config.toml
num_hidden_layers = 16
hidden_size = 256
num_attention_heads = 4
num_key_value_heads = 1
head_dim = 64
intermediate_size = 704
vocab_size = 4096
hidden_act = "swiglu"
norm = "rmsnorm"
norm_place = "pre"
norm_eps = 1e-06
positions = "rope"
rope_theta = 10000.0
rope_fraction = 1.0
qk_norm = false
attn_scale = 0.125
bias = "none"
tie_word_embeddings = false
parallel_block = false
init = "orth"
init_std_qkv = 0.0277
init_std_o = 0.0049
init_std_up = 0.0277
init_std_down = 0.00296
optimizer = "soap_variant"
learning_rate = 0.00431
beta1 = 0.95
beta2 = 0.99
weight_decay = 0.083
lr_head = 0.0503
max_grad_norm = 1.0
warmup_steps = 200
schedule = "wsd"
decay_fraction = 0.658
decay_shape = "linear"
final_lr_fraction = 0.0
batch_tokens = 131072
max_seq_len = 512
doc_mask = true
train_tokens = 441300000
max_steps = 3367
dataset = "wikipedia_en"
Each number is 128 + 32 x the weight over its row's rms, rounded and kept within 0 to 255. Layers, rows and columns count from 0. The size above them is the row's rms in percent of the matrix's.

# layer 12 MLP down (transposed), 704x256, rms 0.132, rows 142-158, columns 0-63
size [110  99 100  97 102  91 104  95  96  99  94 104  98  97 103 100  99]
[[102  75 119  95 114 102 103 181 145 149 126  98 144 111  90 106  80 117 165 155 167 117 177  92 190 131 120 122 130 167 134 139 175 169 139 135 123 137 152 178  77 113 157  93 127 102 153  57 171 158  97 115  77  95 131 116 117 190 112 144 131  96 119 141]
 [106 120 115 155 137 119 101  82 168 166 147 144 150  92 168 139  78 134 160 180 126  98 147 108 100 204 112 116  77 100 109 137 204 161 124  68 104 124 164 132 182 120  31  85 109 160 168 136  76 115 184 114 131 174 199  88  94 107 136 136 189 127 108 115]
 [109 131 130  78 130 113 129 161 180 139  57 162 119 174 173 142 116 120  78 136 117 130  76 119 129 143 128  91 154 153 134 122 142 102 210 138 126 154  57 129 166 129 135 119 160 115 161  73  98 183  69 109 134 176  97 132 164 161 175 162 171 176 152 123]
 [168 151  84 141  95 157 176 131 110 124 143 195 132  55  64  82 182 162 161 139 114 132 178 120  84 174 126 159  77  62 166 127 105 127  89 100 136 183 130 100 123 104 124  97 125 132 199 105 139 161 122 143 158 143 181 144 174 106 156  96  99 136 171 234]
 [162  66  66 117 137 109 128 102 161  95 135 117  65 122 148 103  84 123 117 154  93 168 117 141 123 120 165 125 169 139 157 130 126 174 157 106  67 161  54 118 124  90 136 100 117 180 160  70 122 144 136 106 137 182 127  81  63 111  96 108 152 160 130  83]
 [175 121 159 101 121 135  83 197 177 103 146 134  66 123 143 120  82 136 111 111 143  66 187  94  75   0 138 155 113 135  80 110  98 100 214 154 110  94 138 136 144 113 130  56  97 121 145 166 136  62 170  78 114 113 113  86  94 129 172 129 158 132 138 107]
 [179 161 121 151 116 138 138  89 202 120 198 118 174 113 152  84 107 135 163 125 136 123 111 126 110 113 135 154  84 142 114 128 109 162 109 105 177 168 100  72 137 163 159  53 105 153 119 113 123  83 173 176 145 102  66  83  84 106  96 120  91  94 145 132]
 [132 108  78 119 128 150 175 120 131 113 153  96  61 135 107 136 117  58  99 143 110 115 166 239 163  80 145 155 134 138 180 100 185  93 126 141 169 130 154 151 156 161  97 127  71  87 175 115 121 121 195  86 103  90 133 134 112 104 101 132 123  98  93 128]
 [137 171 115 107 121  61 130 150 118  99  92 141 129 185 145 106  85 114  96 145 209 107 135 109 147  87  90 122 177 111 110 126  64 100  67 115 155 122 176 123 185 167 168 145 122 131 122 145  95 172 151 142 127  87 182 138  90 141 114 116 101 180 126 192]
 [120 137 156 145 160 103 173 110 101 119  97 112  74 107 107  99 142 136  93 160 129 154 145 159 113 185  60 117  75 110  52 124 160 148 145  90 115 141 148 215 115  88  65 105 118 101 130 125 102  68 114 107 178 159 129 101 156  98 131 135 109 127 161 123]
 [106 130 126  96  56 189  95 157  93 134 158 106 132 148 134 125 176  82  67 135 139 175 114 113 107  82 128 127  65 133  76 159 187 119  64 143  79  78 178  74  80 161 168 136 112  79 136 183 118  79 136 152 159 135 115 130  70 138 118 122 138 169 126 127]
 [157 130  95 125 102 148 105 121 111  76 164 172 153  93 129 142 139 105 143 172 127 106 129 141 162 153 136 117  72 127 167  43 140  80 105 113  94  95 126 109 167 113 138 137 111 103 176 157 133 152 189  51 138  80  58 129 153 131 165  93  68  91 135 183]
 [155 142 175 160 129 179 126 129 187 118 108 128 128 102 109 131 218 157  97 120 178 229  54 159  95 134  74 164 154 114  94 123 103 141 122  83 113 121 156 101 159  73  83 140  93 121 118 148 100 109 137 125 129  93 167 116 154 177 127  98 139  97  76  84]
 [ 84 132 155 124 136 119 175 125 176 122 128 129 196 147  77 139 162 161 122 134 119 174 136 120 127 146  88 142 165 120 169  74 127 122 159 143  74 153 148 116 192  84 166 116 182  54 112 111 166 107 106 142 114 108  89  93 144 132  84  88 112 111 177 150]
 [166 147 132 188 153 135  73 144 133 126 143 113  69 184  98 131  86  71 175 117 147 149  82 118 124 195 177 162 109 145 112 136 163 110 141 131 154  34 213 100 148 184  92  95 154 157 176 190  97 129 120 141  70 114 189 116 131 102  72 132 179 119 129 106]
 [102 143 103 116  79 102 139 179  54 120 114 138 166 155 130 129 157  63 178 166 146  43 102  51 134  82  98 181 136 138 195 110 117 159  80 193 162 120 135  62 152 127 136 155 158 144  93 146 108  89 122 159 134 148 142 101 131  51 132 115 103  97  84 128]
 [143 111 114 135 170  91  74 112  92 132 111 168 163 114 164 137 118 169 165 135 108 140 124 129 101 127 158  64 136 103 104 141 138 164 214 121 177 150  93 166 150 111 105 168 167 128 132 131 139 188  73 104 157  74 117 156 110 115 152 179 141 132 137 100]]
# layer 12 MLP gate, 704x256, rms 0.135, rows 143-158, columns 0-63
size [102 105  97  92 103 100  99 103  97 102 100 102  96 100 100 105]
[[176  84 155 131 106 132 161 113 142 100 160 104  67 163  57 155  85 146 118 102  97 141 172 138  46 123 163  88 104 182 148 127 183 109 168 126 103  98 132 185 202 128 108 175 153 169  69 108 103 123  91 134 135 131 146 119 114 179 131 130  78 146 167 122]
 [163 132 161 134  88 158 128 146 157 131  65 102 102 182 160 111  95 157 100 132 112 114 108  72 105 118 133  82 104  77  93 146 105  76 127 102 125 117 158 142 144 123 109 123 146 114 159 131  68 133 126 152 112 161 135  86  99 170 150 193 169 156 163 144]
 [118 131  90 156  97 129  89 115 143 128 100 136 140 107 100 111 142  48 132 150 124 133 174 140  73 149 143 171  76 141 183 129 136 177 160 227 172 148 140 108 162 143 136 105 123 131 148 121  96 198  69 116 141 131 134 100 143 167  81 114  94 102 153 108]
 [142 143 127 126 112 141  67 170  95 129 112 141  92 151 183 139 134 160 113  80 129 185 148 129 131 160 144 113  89  93 130  92 166  89 153 136 109 110 133 130 106 171  94 147 127 182  93 104 113  98 127 132 142 105 105 156 121 103 209 143 149 120 155 137]
 [141 170 121 160 170 147 141 129 156  98 138 113 145  84 104  84 112 123 108 131 144  73 128 120 128  72 120 147 113 125 153 134 124 123  81 158 147 178  90 119 131 138 140 177  86 158 128 120 151 121 135 140  74 148 146 166  82 171 160 115 115 137 174 135]
 [147 126 160 108 172 132 145 118 148 154 140 141  80 171 125 164 147 170 101  83 157  94 182 150 185 134  99  92 160 111  78 146 132  95 111 151 166  99   0 133  91 119 109 179 181 143 146 104 114 108 119  84 147 103 129 109 152 114 114 165 162 132 149 107]
 [105 163 149 160  88 100  82 139 155 102  94 101  95 122 156 208 137 124 115 113 130 137 131 139  96 120  96 101 127 155 103 168 108 104 118  74 135 111  98 154 112 149 121 172 101 165  84 121 122 148 156 160 111 165 183 119  92  89 173 155 150 126  84 172]
 [146 110 104 135 120 123 183  89 166 148  92 121  58 165  74 126 103 120 134 125 118 101 140 134 113 147 118 100 129 123  86 159 138 106  94  84 121  90  71  60 133 109 118  99 134 108 130  87  76 172 132  92 106 119 115  67 146 139 127 139 134 114 181  93]
 [102 178 119 148 110  48 158  73 128 135  77 119 118  97 116 113  85 119 183  98  96 131 144 137 128  71 130  92 151 107 187 162 153 108 145 148 108 159  57  43 127 131 176 110 111 125 153 199 148 181  84 121 131 141 160 121 150 171 111 137 128 156 104 104]
 [150 167  77 132 145 132 109 117 100 120 160  91 137 134 150  56 108 132 174  67 147 152 136 194 153  27  37 121 119 178  79 125 185 171 135  91  76 121 128  94  93 134 131 191  75 167  77 145 125 151 108 163 128 175 122 129 165 194 118 134 124 134 103 100]
 [134 111 140 160 158 139 111 102 128 124 122 124 124 102 102 147  65 161  94  81 113 118 121 154 183  97 108 167 145 119 125 108 158 170 166  85 142 176  67 185  72 182 109 182  87 120 156 108 123 153  82 107 128 101 165 136 145 205  67 134 163 119 176 117]
 [154 130 169 141 115 176  90 120  86 111 201 129 132 191 163 102 104 141 119 125 150 161  84 141 155 153 103  95 120 117 125  96 135 138 144 133 133 167  90 124 143 181  94 107 106  98 147  80 149 135  95 143 154 131 117 108 159 125 115 181 131 207 106 175]
 [204 177 175 177 115 114  92 132 118  93 103 132 124 144 101 156 131 173 132 112 121 110 103 164  52 143 169 179 156  89 111 139 109 143 222 130 168 141 131 126 116 125 176 109  83 132 165 159  78  77 120 149 121 122  69 152  98 145 123  94 103 120 103 142]
 [113 136 164 196 109 151  94 146 149 157  93 133 152 157 134 159 146 227 124 132  50  89 114 121 112 143 133 116 159 148 162 130 118 181  24 124 123 169 155 126 163 195 105 142 106 131 174 104 135 139 123 116 127 149 168 151 143 141 123 123 149  54 119 131]
 [145  84 119 194 144 174 122 169 122  96 137 160 130  97 135 101 148 115  99  90 103 103 106 142  89 182 101  92 117 108  93 100  75 133 193 111 113 163 174 205 162 164 128 119 140 124 121 120  95 136 127 172 104 122 152 175 144 160  83 102 119 113 122 173]
 [154  96 109  88 133 113 139 170 100 122 166 159 203 121 141 158 134 135 103 195 100 193 112 158 149  50 126 176 128  92 103 132 112 168 146 155 140 149 110 116  81 138 108  76 142 197 124 111 193 156 119 150 165 141  90 140 142 156 129 125 157  90 159 102]]
# layer 12 MLP up, 704x256, rms 0.14, rows 143-158, columns 0-63
size [102 105  96 105 103  95  95 110  97  93 102  97  96  96 101 105]
[[112 124 115 154  91 103 101 130 145 171 164 141 168 147 166 109 124  95  42 188 168 131 112 110 100 111  62 146 145 165 107 130 138 129 102 101 158 131 115 136  39  82 100 173 132 124 169 131 172 161 163 145 169 194 157 143 193 104 142 157 179 194 173 121]
 [ 86 137 152  78 118 191 131 129 107  98 148 149 197 124 120 120 124 151  85 180 137 121  98 116 116 145 171 137 164  51 127 167 170 171 136 174  72 107 139 180 138 144 150  97 126  61 119 121 122 142 106 130  61 152 127  75 153 124 162  85 149 144 105 104]
 [ 77  99 152 128 120 143 111  79 166 103 134 143 103 135 151 183 152 154 121 124 133 125 164 105 102 128 106 121  80 127 121 121  88 144  56 157 149 128  92 124  96 123  98  72  95 116 159 124 100 123 178 152 176 147  89 119 183 156 132 133  83 105 144  73]
 [175 127 128 143 103  83 142  68 133 186  94  45 108 140  70 131 148 153  80 141 151 145 117 182 170  98 178 156 106  98 137 141 126 137 143 168 166 119  61  88 139 144 143 172  91  53 181 113 132 156 145 155 111 145 148 192 152 135 177 151 129 147 103  99]
 [161 113 125 146 121 137 126 110 112 110 159 143  66 137 187 139  80 145 120 122 164 139  89  73 111  95 181 184 136 110 153 125 107 102 193 134 130  78 190 131 126 121  91 123 130  81 134 178 140 110 134 145 150 148 167  87  10  96  96 148 180 169 138 105]
 [137 143  76 137  89 144  79 169 144  85 181  96 149 144 145  57 155  60 212 184 115  96 131 125 102 132  89 126  99 122  99 131 167 112 137 117 114 158 187 116 143 109 179  75 154  94 162  76 101 153 123 149  80 151 157 137  88  95 148 122  70 124  78 119]
 [103 129 138  70  92  81 101 165  94 124 214 103 118 103 121 167 138 173 109 134 132  99 112 118 130 178 140 131 176 115 183 126  94 116 178 115 183 158 159  80 151 113  93 157 163 107  76 140 134  96 152 116 178 125 184 142 180 190 103 132 165 125 166 136]
 [101  92 151  99 139 112 159 150 143 142 153 157 175  93 125 122 139 119 124 159 134 159  67 102  92 146 122 127  93 134 162 103 140  62  79 107 150 153  83  98 148 132  68  82 153 180  86 170 127 129 139 120 192 103 144 124 145 123 119 133 140 210 128 161]
 [151 169 122 111 107  92 178 170 133  97 131 109 144 113 128 129 149  84 119 163 144  93 142 101 144 112 126 158 127  58 175 170 115 141 146 101 192 122 122 140 127 125 185 135 143  75 188 152 163 151 144 171  94  87 165 130 133 184 104 202  85 136 143 131]
 [178 122 158 113  75 101  94 135 102 166 132 109 101 190 162 117 105  97 151  74  84 160 154  70 124  52  94 103 139 160 137 123 107 145 152 139 126 119 118  89 142 172 149 120 138 139 128 139 109  90 126  70 117 193 123 189 137 137  62 134 137 148 105 143]
 [137 116 175 138 123 103 143 175 128  50 117 156  86 153 143 130 111 165 107 180  69  94 158 164 149 139 147 176 118 150  92 123 215 184 156  92 125 154 103 154 195 113  68 108 140 112  93 122 112 102  30  97 135 106 130 152 124  74 118 123 155 133 175  86]
 [105  84  89 132 184 107 124 159 109 169 145 105 131  94 114  69  57 111 136 128  81 173 103 119 146 106 124 114 136 192 211 143 156 103 140 168 116 167  57  83 133 161 119  73  82 147 112 140 151 158 133 142 130 106 134 147 139 162 183  94 141 171 119 169]
 [148 173 142 161 167 131 116 136  83 113 150 160  99 137 110 148 167 144 125 107 145 182  75 106 153 131 113  97  72 170  86 160 143 159 128 144 105  99 171 167  98 129 182 126 153 164 113 150 115 101 139 164 114  82  71 208 129 170 100 114 135 144  54 148]
 [ 82 126  95 170 162 104 138 106  53 167  98 126 115 132  93 137  94 123 125  76 113 165 159  72 114 107 136 141  94 137 104 128 142 121 114 142 120 173 137 159 135  84 205  87  68 146 220 137 101 141 156 164 106  88 104 107 132 110  57 126 183 142 154 161]
 [152  64 103 109 135  28  75 109 158 141 167  82 111 142 113 165 135  63 134 160 115  95 131 102 153  66 156 174 149 132 159 154 171 141 133 132 134 125 120 121 118  91 153  86 184 186 145 131 151 100 158 151 138 149 145 126  80 127 135 179 134 136 131 107]
 [ 89  90  52 129  93 129 133  95 146 105 168 109 123 102 140 139 137 131  84 116 131 144 137 181 115 114 109 151 125 154 131 101 109 156 161 136 109 154 192 125 114 108 106 125 131 138 109 122 111 109 102 120 140 155 121 161  59 149  73 175 156  70  63 131]]